Weights of a small transformer language model.
Size: 8 layers, width 96, 4 heads of 32 (2 for keys and values), 1.27M parameters.
Architecture: RMSNorm before each block, rotary positions, tied embeddings.
Training: a variant of Muon for these matrices, 128M tokens, 7789 steps.
Each number is 128 + 32 x the weight over its row's rms, rounded and kept within 0 to 255. Layers, rows and columns count from 0. Numbers have three digits each. The size before them is the row's rms in percent of the matrix's.

# layer 4 attention output (transposed), 128x96, rms 0.134, rows 16-25,48-57, columns 0-95
085:167087201086126156109098087177143134166140162134135177061127095104127177149128132116138119145159167146114127084093171089153166134120191113108175099084153106159157145044107130123164115146177099100162149095138122130175109172141160144100187089170111132107145184124117128095107131149123205144
107:083125176170050089131134126105175131156085096133164115161113168144108162113086157106105115097081153146148158158195118134168163076157103113154171106122129174126184188131142106164136113128089166193114118140151141155176118148123160116176116154139183122118188117149079074194148126125114087138
085:128172089080082147115103129156109089151167141168159158132132105126196137125136078152108169097221179147131108136091158082126102169117110117170140166126106113130071161117170105141100133111164151149155134113150107156117048162119129150107124183137121150197161147129131114053124135141164159207
084:122186196115116102154152123128132077110148181075146132066228120145119140135069103096154088100139139180148051141099163150122122116126148129130104141091167092158118091132132145109082121158188188140178105140129115036147142145139108127111145079136159128144153171164096151099123148139129139159
091:180092134109150090076166119139151161127120190108156136105144062113155101119141160102144167110197071131158107103083164024096153134118133129106147136137158109156128120144109147132104046143143101141119150190105090087099093143167152108119084135146166111160131115097107126108123197143167192150
086:125118176157163135100158186166103141113164082111170170168140186136151123088135099142145134100114087108114148160091116119112116107170154078106116171172190140107122149130168086127110109097148171104106090133119119101167118159146194112118134113129213074135131103147061128143198200064123109131
091:119153155100179135119133090118046184169086129134100152186173145150144126165138099149125154156112087113093099074104138199169069162120142121119108076148163125096109115136128166134129123142119131047118090097119109118118154079118148169153163066135098138022153140099150159104157123145109145130
086:097136019139057145102116124113150143099135113123150177119164111118128117124114171076157107081090120144164157135118152195111114106130112132125093165198134109093165124146124113186177111130116184064112073157177074116095079087133137151164160127082084121143125138136101166146147127077148142160
092:163109091137183118114162140177116141083133093116120134142131133155157084131139104144107153192146086100139097099170133116088105149101145107130159166115111163110120082116122070132124103135153119128132120194109172056129186122177130189149083086171124136079193218080178103099136141155165117095
097:171150150101088128141165146180126180136098101131163129119058156141131159101123181118086135162111059077123122096109135053115157104145137113112132132125087147128100191130149177178142097126134063105107170156125104111124100085085120140099059126140125145167161059171139143174116186165153129172
101:050162070175121140167109130171109138148130080105111094101114141088161105155108131129174156168088136134177163144143088164073096089131164104164092161065127094105148111107144139132102143060126126129112071155104143132085200110137135054105125127096063156115130145126095143108164119153103073088
102:109120085119109129090145135101132109102109112163102118166117054165116134114138164096161116111120117130122160163159162175117108166077151122114131116141101158119120187178066136118120181090098100110170147049122203143118173169147131156099079145214112148173087122166101178097140134099122198111
110:190080127119143089104150123103137096126116121152151150154081163144119102104165182141128112217082095075213140112124183098142121099129170111095085127198155151095120152136154134111105086132089106196147106146095131120116102154148089094098108108078139158097133098175067126143107169122162162090
109:141094058168073165091070095094133164096138149129124133141096022127117106126139223175155186118144125145125175130111136144145178108112082116087132076140117059171139090121125115109184104101108123135073130103128072166122126121119111130151136140122105104101126076113124171108109169116135164114
104:111105151117094150133172125123206125092121076115096166172120195101103163039072165148109131136088158125081154150140116163088146103141138144127126158152067092131130163138148124143115136085109091125146158073174137174141121146129151127102104145071138142096141141180149074056179135078122179122
103:232120116121073112106149146133183115098183107144110083116103144137160108167141169084104170133116087169096145099173147164088109114063110170111152125065075163173128089139132099133133141122132172163120168154117140166105119101084116142106134131211059157145100140123160138144104148172152127159
098:166098131160133166105152115179239128102078120096135113157150111095113147075128129075156196120119132113171114172123097112143157061114115151076154161136115154146154140117127057105138163107145108153097186142150170101160138116157145109110057122067154086180085096139143104119162119092121115129
091:058094108078128108130109088126146139096141179096140124155103140128113091048120135153138157128171146109156096126168127110094122192126128134151168130123151153149091181211089097076127124107122132217122163131090171084131099132139112116145097118175131044079119117075092106138183118156150103128
095:154173133138163095153116151089135024112063124125117112094174114130117101157183128151096160086106156140122221121113106194110072126134115129128070091159117126162122049148031122124120178145095122110103094147171129109119133104127095102161112131157141185093117119128101124131136115119113106123
095:109087126187161147102068087164123066110130118111129131122130090121124109114137082120129116141128151181180125124069158139125160138104116102134166112163178142141163139131129067080083100139134160118132073131159179124142071191110203076141145170140101160142122142161101106114107119119060214083
# layer 4 attention value, 64x96, rms 0.154, rows 17-25, columns 0-95
112:189046110150155087146123121181143094135136086104178133156139107143150072134136154069186135114156092141163186125140129138112108117062095194121075191119172119132137149109117124086142131093127147136132135127214180139120104069137168159115164126165081146141164146121072129117151146148148171113
097:115115122075155129108119145108070076091141123083111130122145147121172153153074125124119108118150097143093098085108151151138121177096169160125152124131130086102146050170124168131092189172126180111197100112142074122103094126114138211094177124117195140107166116122165176082064107121101142123
090:112111157178083104158135114099086143159131106122139136121128144125173175063103113110099125168155118127082159110135112071097097125086111102055066151133073101077156110134100164109133137173115138197118098159129145074176116038139123074134130108090124103149135098125081086096157103063158112137
099:139149114125076131175150094051121059093146108122103073146087165051171132174099083143128104125124109182125080146155145129054114151149115142162139156110164135145131152123096099120074167073148182136157090135157107123098134123096115119114134109050158118146132151106074083161120079158163127099
092:142130128098107119119110145093169128117143063103097163121154106150123120092108160094087053086167170137122070107153116108052095155150093166115159099089101089125121150210121099158167181069132101112149126106162152135134142109146145121138125154141148115141234161064077154124156135145095102128
094:153199069131095095145067118131114125135105109186077165108127091135150133166071083087097144109101134113104122144134145139152095059147141123159198126140134108140091126142079145173135107149094123078116131113163081159119094087071166143156163147126088115131191112160173102141071081085117141075
090:153141117129141115089200185176122084096133123107128130095119109092120165147092133080101104093082153105148124119113159121156153123141146161147130183096128075084080068126125171133159144181095141113125145112128186185166094122137215074158165115083145156162152125113107123148081098100164069076
101:131124116146081132181133176115170112153186150123077119149152134121149119122131116173168139125205111095101148130116111126143142208152139089130108144175094168101117161162148152177064145092117135092157187114149137098155125104074173143186176134175128111144116096053117192145161077128165159115
092:180114106124144157150133175075119126133208104143086172143103141149140127169116128152171121129149136101124085158216094086123050094049160156126085149155150138152077133106099149058091111133113131128147186155127134166110132190152120143102093172100108135115145130085148086094123090145136111176